From a checkpoint of a small transformer trained on Wikipedia: 190M tokens.
Each number is 500 + 50 x the weight over its row's rms, rounded and kept within 0 to 999. Layers, rows and columns count from 0. Numbers have three digits each. The size before them is the row's rms in percent of the matrix's.

# layer 4 MLP up, 1280x320, rms 0.0345, rows 0-213, columns 128-191
103:509551523569467457560527464376505463413521529494446499584532524504428597512525389492560503492478414442476491526571450496553449476529486453556468351535538455495498455467452506578536460491428499
106:502437441544491496403482537551516475464481479574521437602422516517488543511452397363476476509500414521463574455429486527583444459533458517471420511480499485512543568441502492524548578390521528
096:522445552424490499519533550537575461464491466594528401546425517482518549517477523605527476563512520549550482509584522477512578503497539482537539492520531476568507478421492571551509488526520437
104:490476388471482469473431503469494486452412462481499447513490572452580456619518508454514496413483490494541496393481444488518530403479559510493505542480485495466495475467441430530623561578490510
101:545451467490496542479591504442520453520525519445445452563478537509474509519544499432498494503458502492530400508474569573513460452511524547451513502620515466416521459484437517530483555594498501
106:510555489480580523505496518535516444556553511614555535470492449506509538488531440574530474518436519499454525584453515453536481381513563533462380455508578395447511562404483476538557518494442494
099:427441514516548439467512491567458519508464542589586452459443555442482611495609501510515521413522419468472543493528491405478473474525502460388470409552551432419456447531515599418573541578498603
097:456552481518623486469522519508553521566508465551555513507446523594472465539485507440460479454492485552420536458521479461528539509532430498511496486615530453491482540496566472505592536475493414
101:397448472557581485574497494571536545520511509542472491581519440470469430528514488548518416473424505406493458469501477412462438451481519524453518528498572513514450453508593474530612577392455529
087:540537498534473538508550469483499388354473466497446544501476525478416536600544483468492463458460454495503455466524476567499528476486468380437509423486522368460535507547481504537537532555426531
102:456510474597486503430472523591572516502498495544435552509516446649525615541549427427584476476531457504416522514507452404478493484553517392439370503622499522433437464441552482528582526534479566
099:498473494455511439451481488481476422447479534540426546437496459538401515484638413539469497470445495491513515516510459513485534404546537502479457480566563480484458345461486487527486497503454561
102:520537452530604436532457504527480545584438496565551538579536551455496553513542511432396419523430454513483482503512516459521454475421492541547447507556467415456547403469572545505469566505422609
095:548482518406560496547490464477526492465425582400458470447393522546503529505543515534602503472426495535525576552610369596496511449570529560347544513610504472410538406521504492559560518495607558
093:492479543400494436507513489457552510426467510482559523541516455478477493513438485539466472462433470478517483520518508417524472557456529492479502475600501447476496485504556480559525535588431595
100:547499449555540445463439530426494495388471413476554467492421526467480514483500575493542517481461489468497520580427439543467478491515402520454436462537547542543465551466437519516520523511506574
096:524486524513492498506557534468490362449520509560401482493483507422475559586564492453510501501563444502506392421497538539509511548573493515624503528532469365470538516407552487470568576488497473
105:415368495469543414584516466461441490392433429444475504533433477487450499426550524462476517507456425489488477429573514494434518437537527431465476482531426470516449510480450524506506481570471478
097:492490565408484511474497530513521344493503475521393540474488490474584462574526523515493515394463449485420454564450532489459489482481559435452510512552516498527506496495507451440495468530563439
094:420484535377587439582499439466624485530464527463615425520404437381467520524495522528487498526465522506455535533506382527453576405538499422557479481484531491515478508498498545492581574573466507
105:471519517461500465483400508529515466467497512508500511518493398548397552535556537480479483526434436516470414534504541518508493566592493536488519445533535410456502470521462465433576439566482515
105:493457579473486420426520439393540418487460501582569486427438449469471507568585421538469454470485464579422512459556523421525516387520621457524517577521530485522585483530532520508519573478492451
097:478411508508575580497501507613487473464517408525510491523489452541372510592459489451547486544454484538473490493446486467454517527601439543466413532505450463463514539515515544505474547519462446
095:515466509549505549539542448506470431369510543408496498457467508504441518484440498494556370517447480578477455539485516578492395535515487523503416502531605491571507534507583500485548512458505473
093:439521467457573512510450509475467552632513540499449528443495451507431459482478529465406531461476459429436522530549422496523536525492559519497564347505643499567488482640484483485478555473496576
100:538610437446547533502476537418542497469402498541456534424466544502466525524496450538574542350463513494495549537472477495407561417557511519467530458482523492437594444457510412475549554486403503
101:524565522518410484468477536486481436491518530558467568563459478576447541512493462486594477454473427580516531451509450550528479481557541503486489368485515493458498534489512454481545441651506475
107:521551473489512495535550423545604498512474553468545469476416467447562531519569505300500542506521504503513483425498554478564436511481521548451485518502560522507565497496574474489482470484396554
094:451516462544463474464530493508515566582444548509449526524481566563483543441621489524447474459444454424471548498461463508529442407507536547484521497529438469430471477528604439561583527419492459
088:373496466533510515486516494505475455515465417579483502467494566434571461515398469464519477499490544522537553464471502465497505530502468510420499468448535562464586445451534480492523493571470656
099:538477479496479408485394505436473479423497480574468420581496500572470559544442538474521475492418451539543585457553507494480470526542466459469534472581536563545508573382512515435546502504508630
104:454528555453594507511507406498551525537465506527510508482506513494478504544593471464565526478393520475490461561467499592455429450526485507427489486554500442589503438442541466482519642464493548
111:483492443448494408469382500440472487510511429512529588462459531461502435529493479385550511440461460576421450545492480406419535432467455538501433462531568454529534521495504530535514583495544537
102:376477398477555455422464433560508580540443531553550477510480448506506476581574494501509422545496545525547561469573454561499517511572557499476452443509559513587509448525442422538623524562536495
107:500516443521450462427424492523459437452537491523488520459513520582592531538577415482569531429493507404444421538492433512473535463576524498524530412489468500499484463453568535559574562518558511
088:506437407495478489459433557451480531436466497528445460416311488409437547447517487482585551512529524522533480484598419497397453496554530453437581524485524472459463403421524538442446469469538536
099:455472497575619381461508447524598475473473486521499447517449468456430483451621510479512456457507456391533522488484390532554515478583439443429436572558496449455502513523459629494568449544516481
096:441432450523506507473435509469536423482539485498557470575493414524522515562559464561533486539448484493481481516481435515449516459642485468505429505482543574614500539521591533441565374504446591
101:380499481487543541589530536502549474496517491504540462521486407492524499503408372502580500340415485557488580506589447507536541476501503476506466542520555517474478424475379544534575481514457512
101:473463529497466525474548405517469466548544495526566563583494484565534504611468433347493459479491491520501625451431511400466458448545574443442495544473557496487650516491581469508586512569433445
099:548442507483516371404514519418506450383485519461468486480431469474482537497470595509493420403460526583489599513564457528367469545526461468483476441463489492476612505399525551534447441454535602
104:491446500370497508455562483478525470509484460463470550477429490512416565476565463445544484503479495548488601491494479504437597473585540556515462446540524479482526484443582559509470550540566512
094:479535466452457562531535428560497449484549424434476578516536466518513530556491549525533472462461541459425537527516539412457496466509484502421502490442553506481532565499497504524491453565520505
105:517538514513505558527463439462557410490438489599517402494481442503447539532562407529486448482488496429468450572529480604438519398525523434528479548527516394529529429497616496542519432479430568
100:497523479436472470512501461432529481553515547594607521452510421625542539573550418546479459493506493527436478488596428525449389474514445479490503475511525459578563460444591504505536545519460517
094:526443531449483495473477617518478460544521505594455383466501421579495489533518470496485482469497444495421468517536525443541474548515494574525484530522498507423569540498462498473550489513518474
106:482461477553534503477429435485481495496461466513467460490423501435484644527555458505465504423472461491501499548470425441532440538558461523410435388537479488581507544391546512551480493509526515
102:477481476432440494462562472547495480567461494438520509489475448469519529514487494469546488452452480523517479567564462502496414490555633524482556466515542524531508600399485502524510475511395521
102:498407458474535441497530503455518535571477343438546549541537562596571511514555463445488459475392474594551520540521468535483492421445495469474533424550607502520626465457520526513469558513509511
102:499511475463535496455558558504563471486471472456498468521441518430505523563498470468534495436476447559404425472472465552514465445498526560350481567468479390430506521502578414531494583483487531
099:506556585494574493610461560454566481533542503560465521489481508462402480505510428456468465438435504402487520499615475376505591452490580429398409421520568413417562451523540522462476553513535560
102:471505551455477577511442504525534531537446430487458410501442498489496457511515494436503506412493374496556446501544466350530552440595542509460457638544503482522520489504565553527522493520450548
092:547459507615513458451382539521516512396418505479495433497412548469487525482525522474500536437478506536508582572517552574486525478513403504487501545501492510482517511493414539455549476484523470
100:511459497447522394588495464471548453496461527441547514541431557527565478486547485376535515507493499470516487467503424576514556284523439538416553517524501442505563538449402622532558523487519509
106:408475597500566470397584508538525481424455529476551493429485423505457507494581514476498476482474514449532612563488535507404384501525467471406408465468586555514445531458567468356544533451509558
102:486469465528495467483528526468565539373475524498434544598532537488468416630510512470591480490489544483525494518503414585485505372482525498501585479529519526509505430538526449545550495537399435
094:563494547488483503566562460460446442372456483503521552516480468473512464544478415460453458446458449476429514550442522484526477508537504489497593515582602418381497476601560464524522494503514433
092:483437536426488468473543431535527576481456514563471470532494445466539547493556397527579357489467474489396531460486536447495546490522514492480495479468485505454489445578456413432497486456459527
086:471536521511565501561541418509543536553425466511466495475550485545581524544482471552519489433428496386630500492455409507493514439466636489534384500534484385489488461474616446499537532549482498
098:480529606424484531425578496653507511462480460551508506438478522443480470441498375437536458523496473480464451442590479413478558464541608404473468502481533534546482519442594585414512493424466497
097:462415449487529485602461509487495478474538448533494459500423538525496517483554406466493513499550482471449500505499585402478535495522539458498438488487578439504537493433543667437481477426541502
104:471415489521556476401548515515515490520491508517537498466507481445483503568534541436501529476438502542448508485402476443402386438545553481430506582450562508566633496459513425535533528470536489
104:449467467395557511489534449608514478503403468487497426531461472460492483595478518448524493454516517502502439476568529409430474413456475612500555479475515546530515463464486555461523537575522478
098:487465475414483464469488408433545488435524500464550477481428477421549529527474573472603537487487450567467627474613462556396604428536611454517492407511585476508605463508480473511475525522538531
091:363491478491535591433546465483495480498436464513499519464463420546490502491586360486489406522402481555500488475486464415519508499610566532456432467572503408508509458473471611518565379509463443
102:445538464588501534530419519443484469497510474490508483543437514506556580484537420522574415508456519484522507424557461489525464404515562583414480490480544545529475490455443532507499454494437508
105:526390542454541462437490494403564423590490489524507479532486472465440510525579418454450485526495427500463470504540488558514550482512523424519422393575431456513558431444507492360547514518542503
110:409378456457485532467450487515543519489528447565399553511445559475511512615614481528497390370460457550505490384473455520470478467513476540492450515486508521473524443494589513505540591511572503
104:450443417405530500495494476531467486555472454484510518614429434453499523525543511492543533471494399360471486554552481569483520457561526507426544477490544572570461440508441564466511453495569462
099:429477468440547513460461514502559524552504558500535548446469498481470480503547422503620470576417510406433493458442500503363404487515571514446544457511523446548567409400517510491484529439525450
109:423417477438499480500529525423560427548536392465458444418445443532579528523517526438539491493478328515517585476534532494435528516449502540502464518487549532510731515457510516422544467528427447
111:467489461502493501529511518471429490499527445444511487521448450459629490563519481497490479480474430496468460476503423469393494565457409541558445460442527515499466494477580473406558472538538570
096:426480473448513483380479499539487425530557509597548330552343504529458496482466538455504485454538479455410537478486492377422540577560515420422525513475509480489517463542499440447624437500475507
094:485366445506432489417487489500508483464555484424581480461485508473538540522536507455463491524513498491490537499462515500559477464558602427499455517521469483476529437533601546441470549521462519
098:501466420462520554534495491523569458480424502492558469541509574484534548456496407490476494545490532477528497548516465401431437458555472558505546393501504531543577517454538556501509466527405467
098:482514491487477538472493460506554404460497470452522494454496501566502546529477545502554494457475492517465499514444528526467417502574538514450491575519516436548569463469537467540539478510470593
107:491468458503611463486451542600482469460408547576418457504457437501413522569516502445494497529540475477487511448495511413550451539572445469408478496609548405381551394563517495433487493566453481
100:451490551433517533469567573528549390553455477551535547444405496454489524547456513541640500434503429537471513322531527479506422500529599460521423555533511432421557479583555497474518545477402521
108:456522469476544489489598498424544501459492505539446497549504468523441567535449387596591444434457461496553463604514447457499514462513586561511428532492467472444554467562474497462502518469503568
105:496418478503493435431432503545527447498536432535471477559462483521456564522504493491591471424496518503496543491511498385491424360499594498556462550483518572458480537483541402467495516553386601
098:551484564458568475467502517469493532480496473545526403472346534491542500491384481496540505521484471462463448394537539472440473478463575561418461540537565489490537561518527491487583523525504508
103:533471474497442418429604497539508505531418479530486515518443503462493467486518518475503470482477477589586483505482443450431492509519463565545556460451520498454497418481430672516516597486456517
105:440407438402523493510509495572496407561498493483557467514318477493532570558604506520526502450531496559482508423529477516562562457533487567470525509572474474495497476458643463438505523510486536
101:451461507524546482522546604454598473498479527510430570491511576466510501624602381495480522408438468496406496508496502448498500467475528539526603502465581571543470467469508458496485469431484527
103:486406437497492454485480414460451463437530457563490491474514463429491532571514526469534375456445457496532646503507522497540446524503535458471364491509534498453569514477491496526538508499488442
104:577469479474515445533434558468520522465532513462443546491500529504549512538459589494599471463353544375402475456506453508453488430499546431508446474535498489522497513431453505547531551602471472
097:440446498501552457529499530522527427582478529522502427481485513507515546527505522535490514452435515500520480500403407541381518468503441508549445559482577382487471532469526528473509477596562512
101:449510499495447469496537405350555449423405461473514420505457485442500477543488496474519546513522452535517528532586502528520574469507564475362494448507495393480523447455453555545449516489430523
095:532413512510497495486494401611510500436469503538411520512504594423464500579541407436517476545446463526473478498541516467416556480453504514476498525554503454392544476570491486492510467556480523
091:455495449513556470476474507544485447535476427477559526505469563475479488466499491447537429473480495485544575412516522512538511508512450539527457479485460479566535550503493460496555580538503512
096:502482511524488476521530562472510499552425504545598477439462522520519588465513388425556508447351465564543584551539485509415424500499514467465579475536519518516569525478583589500493516449450585
098:463472517437508415454563568452473444522446469552553388589465443527401470536495474459577440528516509538523532415488598471521486476534508422508474472528535531416503495509478526439514462526474509
100:471496478407527525509569512342552434485518441543478493447489513479612540523539486484494466516445466416482482458476563527549449419506425544439510470517588421517571529499570504488541594536474523
095:431497527496429474550498490387574601487471542519614506409485448494556429487489392495518557472465519525584459516516408457457460464440531538336518490510542543531569445467498498541468489478455535
088:550466519518475455380471583545485435496434500537508458453368526547457515499531511366491549520502403457464524444484540554440444520475533420456512468487524498382519500505503532485504509475506506
108:516447463465550432516477494471531559475429468463469436642493515488469501469526508491514489435510459511392558475507436480518555511535531425502490346551496416413508383569545483459455490514488481
093:438488484488613536463511480547512426438562479490531519474500339437565557587448521482571446554444422441419441404502493503374463508466487488481525517465659544514463503535487593417538478584502531
106:477503390516531524385561442494601497440454502491519467529482546605538552541558467474494502432491437436475504456520481527545448451612485522516463506468563495394525467488500508488552503693456468
108:523490545503513469566469537542473485484514529414570574426510479499584542520525530502611519480407422485493502498464502444438445442539615455502480491611593522422487528455517527489490437585521563
091:348519575442587518529537500492622503535468462513490515441530562463516582616509390456414441529448431519497496487453527421526470452474504509507435433548602416423550553507505540536536545547460533
103:482493448500537399552461492449488514504499450527436488557505486522458584474458397564574450497393408541557542512493545490544465553512546471453450477587540474551574470519439457494569484433519448
089:504506522537524554586506499461503425531444414543469531591512562518547577604566461471597450444474455561473524485496534546500417479438478504479440419566500354547567521515546470461534559512557472
096:464469504540497469465465374470452475452609437530548473515518475448555524493472443524537443432475512358492551450429437454469490533541483375517406430519632505571417594453535522380568501453454522
111:425497529464609472552396519497473483486479534472536424410488357492552503519514438442443471485473461469556496463526505447537552530476567436479470508548586519552488463465474466428507479563478577
101:426424517444491511567466419481465478540454467493441442521506489408566526503539492405506459445469489433471494495508498461481476497506472520504452401497542498546518398515463461388504475459436491
099:482525470508580491559492588569557491566520489616505481639489461527496487561481466472478525462472466605517456473542462402527474410523491535491464491576476403580557505469495501520562502567523451
108:515457430547487452455614523445525451564508364557480539541442561449435491552535556352534504579471462462413505566564489552516563505528516559584410492529449368419531491441492444443488570517570464
094:514509488459499575549449539563464484495530390519570550539541526497569497488578515513492446478481515526426497530467541585526402584516442583510536448596469452484535457474526628562503506486515508
100:513440533435459480387480521460525481462462561485524393533310477500570557529564536515526508495521450526468537431504543485504505437583579381556462534476534496490511504534538492518468472611438532
105:451483467331523480493403598463499504438546468434484496498524388412581420505490560439534500492471511483412532534482531517418458493455468584500498471543592509418557365445462442444528530563421536
095:496494439441489456496523546463552451497496536503474493531443537486606582477481505504552532411499497552471518566560476538480566432507549476521536522524477486461506541540431561472516484491587487
107:575445525488624509510437504522619449386411474467544438509455592512459511534529497491492500435503510461489399488512507546516486498510438510451508548434510470389445492466475455518566537547555428
098:518515485438483570532532383531531440491388489495473455466543525478567520491593526397535519484471545428420499571510469472421451446565459495513462474499559539477605517387526416484506540475388524
091:509394483454479335441411547457570554466469535496516427463448515454422493507563513553466516488497441495511480388619558500484488496543507448446510448439572491424512502475481489499495533528497516
096:496463514447544400523489575398526461491439482539515332437428550531478505429523558510479491456534373531498500495483513547562544537493449537442440522558444476486533529500528510472460510506504444
097:401491461396534510516566534533586550428454436429524467498385525463516521554444486509511463404498508505435502407460403468524539467479490543518481554461517512399523507497512520491483506451501509
102:497398484517568522478554434514531421460505421475463551459498522392522497530463498478521444475445484425511487577535409522472518497611523476534482530555616555512441557426490501392519471519520516
104:552486388385501465423430565519454430519425558540538523544483519503526468442501516495505488404491512459578489412537496580529513471592489482486503498502493482428513514468465512475494565581462483
097:555508544467450486483551483475518448614519552432544405535468442494480557579588500457471480370464433522544504425462448525514503539543598440547471533540554464466474542518464509470523470580457518
107:495450469402544355437408518505533481434417479494529454525499407370489532474527521443482459566467516463460591510544477529498562403567494494464494460534523478560484518538472437385529535557437577
099:397477452560487363495525496438516486448424436467522556460484482496586618560490543448481504504510501496551518483509478452527545465586526449424508524508476509511497494465478592504472499391396506
104:480476491452487468496472460503500476454458399444489379514477431445454567487515546514535508511458507488420433475481503524511522542457468441455579481563538467493558498522502449509550502531432429
096:521461492496453378467491482548469421518431470535475512523505358453463570491512440508522476398447507583486465433511514587508445510557454530506515469528519473500561518513523519341440420481413552
107:448427504508466447541456505558485489552517475528557451464456491465485545511562531514444476403496409486496510476476458441461438504501553409405440523546516399526487569477481431440593532488475478
102:496492555481523545459572511502556517501511487409501531482524499562480616490556510482489550521457481406484491522428489473563410467508487573497473458621545462461534527450536468511499510600457580
100:531407487453453543401454418579558423523524464590459471488492588438505651555482492496466446436433365528468469533486537530510395483561505535505432461547522412477534575520526540452506491560551446
107:499490604500512475373487577402440461478400529485553542442470385454428518437610536485463431557479507565541531384492476428549539459619539500538528507626509447563497391551461548470532494524508538
101:482431414492484539474452441514477480467404490550550463559472460508457504455535506440564476435542440493449475550452471528469552435544472450478508554518540521460566491556461545527611497493461532
106:522472469461525472539500511386524451469474587467531469471477478473491516536531542515493415414513397508435443461486536541526470363462543578473600446461561431444511519458451456543523477546445465
111:412532418523488461558437522524499443527522477466540497566505460449512488539569472395494492495442496534450547547441420527542520370528511506523379491540530495488442467423506503457507549496501504
094:503507499400451467459416451511522366549486524481513478524482519463525471513480466415522477490481440494478460453533437559463527478464434507494509514438594392464514508509447534455668548600408468
102:542483462519511509530489476480486513451427516535491481512505450499508452553592475480533370472441433386443536585584474490519527459560465542454485464562524435496523530497423480494548612495477538
098:504509544468445443494525567582494511572481460499526558519589459562482537527565455516463489505438488505485465527485524455445517534489545524478534474557557312486524504486537502498475461494494533
100:555466608441479513441560542404564499434584488440502474464488498430519500547435472428504423463466469521348518494423489540446517495570589525532458545555502497515585553462530514393539460637447508
103:462452423446532496483442468478519561438494505506495561398495483507655529542532430555481459505345493494579544538542419497473463508485566534470564417619548478514527434441505482430528577409498544
102:471486470518502500509460416392456469458537475546447500550454475485483563721452488420536465466479429472408620554438422382431449595592447448513417492576465479473506493552508481464574483490566495
097:538473455470528499534561522461527488497486494529448460500541492493558511624676453495509359476411427506490495479466487500454446510521519473527397512519645439524464404553504523547485464619519493
097:461573479457528483523434420501637479466476502475490404472523466464458541502451507403460453524470528464512471442488446498441473430445537519375541484470510461559584442532533516513543502506442529
106:452478551554484448503505519435526425516494436547473457516484579609446565520537515451558453517463462506390520452557416505469518484628472402503497452538473437473472521471433480477597493455508459
102:519446540474415399479541392386536488572443429443475390529490514470495544477552512494569409520511498450441452481543475392371469543542554495437448520529515486432504540491506502540518458557529494
097:446493423579454446591494539527520492578575604474510551536479428532529460506583451432558509488441513477417534532460374482417527431511518495507464500580533470528530562490504477537491520481503517
098:506553476452487512489590504412514459434502447474477521460462473425486469496510543361519487562524424537411563391413497445481445522517564449535483480570554472533532543508488554405504454601521519
091:503466449420587523439482552469572531503469482560531543465490516519442482514511499476513409505463529466487446434512463556525519546566482416474504429566551466563572495429555537471497612486422552
083:446513537520517486585508473441517478432493534444473543440588509475558510490532439471464508529521520556377441468548451498410437442529550484452503436539471503536489497385469511406480469419534390
087:491492533487455544474521490509610498368520484551509439537505525556500598603540466463492517433453443476509547542518507481513563446554486539432470487549525437514647410479413533575560459543500448
104:469477559477574468554544590545536515415406494520539479458488420567480513519488425532428532543432473525520394476449544475480450491492522492503492467550565421527456498525519562514560463479488546
104:491532497462453293498487428479517519489478461447506448501423389473541499605543491511544461519506487531485496494511496458572478530509611503477525487564552488499511462384559605505484452552483533
096:459479531509548520458507586501547469423494515545508523464515475570605453513460507491495408471525454539375539583586517515519490461551574468503429509483518472357616451454437538475480463512471457
108:543495621457513465540475444507476477444484480551443506503541502448468552503561526517434429388410403469491444554551444488553526452560495518557508459509477521535548461465500426459582543467600570
120:470467456437467469533516459438459366431416396536442475495533521495495490526549410492525452521489466523482548436515488491430533463580526366531448492497555474453588536428444571444536471572522528
097:458447441473514478531594480580509517421442493463486507540468395476535522539517517482510447422470467484500455405499522427448519579501540457463484557486550486527457511478492483553564489554474438
100:463496468481447419471466458609490493416325479482415420603467455497426488542548468377500483461498393559450590456476491532505492540624513433449503557548514536541534460517543503469566539564490478
103:491483479447572549564469473461538540483466414479496464542537448444558531593496554456607518506385551471476480538593488411433450442424551521494412531537547428571566526543503527567526536525394533
098:517503632460546443411483468578459507469512507580504530453504454493497488520567446394526475542435470466572480546465516414484456447480526441467445565508620535550582521394435474507655585459551513
103:470499404394488500485533396524478404529382524523523437561419496499540516497542492495460503485455502580497538461530466509518485424540426518456499526541541517529481522543457469466633464455526430
101:527528582472499428457479458499476388512417528500443573478402466468510463515530512487519458462474504527446471529594456470497599437608505496494458541567474519605568431484486539432496525504438450
101:395499498443525423427484529468488462465470476511412401524475405431506491449480493489498462528509502463418608491494419559453483495542564469379493508549522503474564569401515485440555496526422497
104:478555486447535398476455560438591522486481460487504376481392537507525522518511520553555484533467541408413476360494483565586534495486535550501574598506501500541546557573583437481571462546523436
103:520477490519483541453509434458509511459506523571524568500480531441456570526587506402525515510412507448538530548519546494432499488608520486549475465531493530555540451499466501523576607461516438
104:546486513404524451428464505492554467530402542510551513496486422434456576539554467473461440592510424575536513516612543417497490445494519555439494451540543496542517414539457591493504476452600443
098:515506485522515428617503448490647476469475542488468463558547471433497459605615487475420395529474410584430440474474496490505565501518538514606547479470569457580558425539546525472527593521508464
097:513427426458465480566470482505439537488521486506479538575486493522560495538462440470529428436473423474582495356499495477503566419476509558425412574479591494472448578447486505472564552510551408
111:498416464554589528465524486451476554537462521488440551475499498569610492447535408466503505552443444452531523600510523527468557469455490525550511488544572497431513369426496522552513543447513578
091:501500525434508508613507461337570513435424517484487468475473458487519576507505458472503482430474457537496494389533538390499550548449544555459410451581436417450524528558588483497467439600414511
096:334455484364552436504568356496512598515404473516630484547469436485577492493542492502489562486464485518448528445616507523575499513502473483427495484500469515393513523446545496499494462546383474
100:404509481537592487487429472603507476475564530477387564541528589459537505524591460469582444515410457496490525546499363514505566413469645467475492430474494467500522415510520453453517558530546602
101:541518552511576495499502518509454455482480447504439539507536474487515473480509468467480438545445537492552507467521486468383553473483567463456468485530514439479527442499513468584480469483447488
096:440320499428499492457484511484624403575495510501604528509506415406575462517514473516532429533465525541432575569512557506397529436505506523504531467476501517515566424485474550408429502511497441
106:467420534514481488483469527533468467466484474540487476515466538448505483507545395539554498438494488443420502467426517429460441458515431516480466517509524471449572538482413569427552557544468554
091:435427421470513539418454522461610487507441443542553444437487563507493472592500500448494520447512485495491546482418486477539531404565469488474400477511495424470543489530508488422502661487391530
104:398561520524515494593472567454514462397496519503458408563486401489471488409542587400506514418444424454457498499586448505530496491521536491489484539522528474461468507501508533493554455478484524
105:471389449466435500459521511586520485446614482576540503430385503582465568583452516559517467437517521440471505494495449551429516454519569529451438396544480450498504543407596508525482607445495524
100:442426479489584471527465478429599445528446550551527459472466513484526498498457405558499495508464408570568554491572505537449545477462512492463488539601522483603531488541479577463485490514595436
103:491488433519462564537494403567568504495415529501533448497470504518477495467600524478455499469468512462569585518555467547483496501602507446480390523491471509489503498449456481486523425502535535
102:450471532454563509493529465581450432575515447478557477480539472422475544553479491401541506548447474489433533500456485477481518491577461461483486383571574520539536411509437466500547553504413500
102:527439484487420475439462548513475501470483427530513427497400535526578509561640526443471532462520420440441472512502476526578433474587469519471442520499476467402481447513509511514587486454539425
099:518489498510451573494579506489521449459444468497442516533455535495471513502463493438552481445552510529482450460536495534505538492581485510529475524453498490440523549445543527573496492532559475
098:537490481505477444448435541456551495463435417561521454539490547471387539490501490524444442389540498464531434473465454533537520427501568440441446344470601424591467555370426490545569519587462580
091:511502465533442557454536519413514387481529387541424504605494576525509539559449525444590354524514479455411541497523461480470497538560480438445499535484521533527522413492427545481569454559530566
103:469496422476486463594540518468471529535587516531499472507506469504535508527544525447496437511446446495449434426529407564475400520511420417513512512523570498572580474525488586549507518601461448
094:425438419518517490514541398438511395472530497501435498457451536452537476545455505475515495548501454554473479418461464450503500429480578551508519445539577432574570530506601547432460502513442548
098:502456538483524542588543512414497500462494460438395407529541530456584516543492459370508469511455383521503568595494517489456481524548478478586567462500521475517614487488491534456557514601485413
085:469514476417490516535548392484455500496463455598483536462571471498549506530498559479477402495521465467482507481472433469490508503434560471457400411457472455466529479501588513503474473519406458
092:495434519476458551554411475415476522538501448514591497455502604564508508567406523357468506390488532466502435563430458447476366509503523430506488373515515531402625499451381558453517477475496542
095:447472467521495431506517445462477522429550496484503569545462495394396494543446487508468452406479498510582504526587362499485570420564515487587397461465577446523507472475523614506470579492588498
107:418428424491451557411447589541475493497457479563515487516470575518472559482611423465524506447475505464440524538570542548444548490533464459493465498477479502544557474559501465447524540524555467
096:442369473467480522468479476430476466462449443631535394479522584534491526473489484462483422504528477510506423484482573531510528542495473582476466498516472430522608469387502511386554516492541452
100:461492538578569548568524523485600487488529484530470510573499433509501478556525512474480555562431413467489517454519457547480411496483505569559482515487565477515415495408538479465520592613566498
076:453479584482616521486407483547490441462445566541541588487445470478469542530479504453573466539459453470363599498492515494495485517499526545446471428532522438609535489479560524412464469528505446
101:545572569514602457459407498403482513498453519526472544525475434502470520524506478445480481448410394494417504514490519527508443545519444502451486459458534468497498440504498495450658496525447559
100:457538461462454472578467510475511531518465435604467416505505520640493494516399509460546517496484403527472576512627355508419489457526490464513528491544487539506534562488558481464494426496516534
089:442507421478518482480604490429508514545525525481495530542525483518490512477379528459515494464492481539554435450479422491493547452522526404599479495575525464453539475513455498511464496501486525
105:464537533477510464450456494528438535484561495481533525564463433479547502542484533546527471536449460573464516551538547509460497501472521498574398511566551579536508497471449461463563549504567460
099:570524485517456451521521484496612542528500540504502467424496561499468565564556450492459518450428422598503503424561477471484534512431537419534515545561557408550511520484543523446556500515450499
109:473559475545462455584502473401569529528427411497477426564504568453496546471521439455466496528494477510484456562499481549461507429530517624429450444568505458554503460552518423513541579507476520
104:403483365502504424498427422431555522575479539548460471472501422519408474527598552497524505489467546524462545552604450496433519419508521452436527490499558514529551425431543454494469662450521595
100:484449552514531530474458469533540499531502505538547548518488488473427546647455536441541446548379497551434628547535510603430425499503517464495459475593557445501488534537552504492416451509415529
100:486489502493504526484502516430468417535470542524463538572395533544514559449508481520524526474481462497550445506532469564507484489520475480510502412496507503541680364536604587430483531501643508
105:466412464499488467485407415529592512450482565546495487486445510441508456476605530389620425503469488466442497440453474530458544415520657471464486473500545462486478481471501465392538492454429550
104:450516400505517427510476504440642399516419397470534448529529496444443518502519501504603498428527448591474518424612497519473515416557551497410377453547540491502529549449397465571577493465495482
096:510509441447460504460470585487511420439537494517642486594472480495509474516608477468570462414523520451332397514525532502559534509514480464521555430471482495459527474423495459456501493550436474
100:510472574362573485462488474504506379398443446544486500495507474423550475457555522416535404463495459470448421446555459438523464481461564557475523544520484477480497493423575520474572475487588464
101:438399500425549557549536514445459476483428399545479499531496436510449465449516488469549477555415486520455528562514479522440537464522489560472446470521489488422606480471602524416560552576525482
100:489463460529503448546451569493515478378455430452474542477528582523450486550439513484494530397345417491530500484432420550465486501592549498489398373468508491473610495424495436553558510459543529
062:525495522513638366461448455529536423461525600571457477499458453424435508555492427480492471466433430522481469495512459508461448496582542524472443520528484496606514370533618559456502511540557506
102:428465452490538472488493532420520399455559518585486468555470454442565550565441532460519477371447402438502583537525434598495541506464576503402510513562565458454487547528462449492547536541470574
091:473495552572484566572540563484523420531496466480458490554525523487481541600480432414570501539451538523459584414470466392502497509491540489477422476504479507385536522526445443558522523582458476
103:459391546475508435529524488498557486573474491543546364550477476591411530490569481512494481447443502450589477531438540504543589457524459492469529469516472551389497558467559503469559531499493553
095:489513439475431484473508502517560489497509448472450505484517484472402485548481501520581491463491529537459419507463405547389382508533459472503406481449461482514512555458513460395513504563432546
096:412510545402578460471573501548432580413503470594556482420514457415469483471479478476455398494441492502463486526444490515501526558515514467459376523482492496443557443477459478519544509413422491
092:535478507493449440481589513488642523473410533472492523553487564474562598534627463498526516542523488464523499532530469561510470421556498431545425458493549405528518474529453500480483486529542512
094:416585522401413491459545452448441487520482470563444493458452422510493569544473546446502527509525432492410522473564516470509506449495607522411392450552537502569528442531566549497459476454543507
090:418514538535405506590494444474498533399462443540420517437525522537500533537499389430625506532466482490454514492500398452459472437494500411443448420470581510498612433495549481514662454477473585
098:611480518505482450421446587462502402518517425481497511547472463532469616482513492537548470467443555448520493498588481467450455517589464537532551473553472505460463344502554457444569550524538443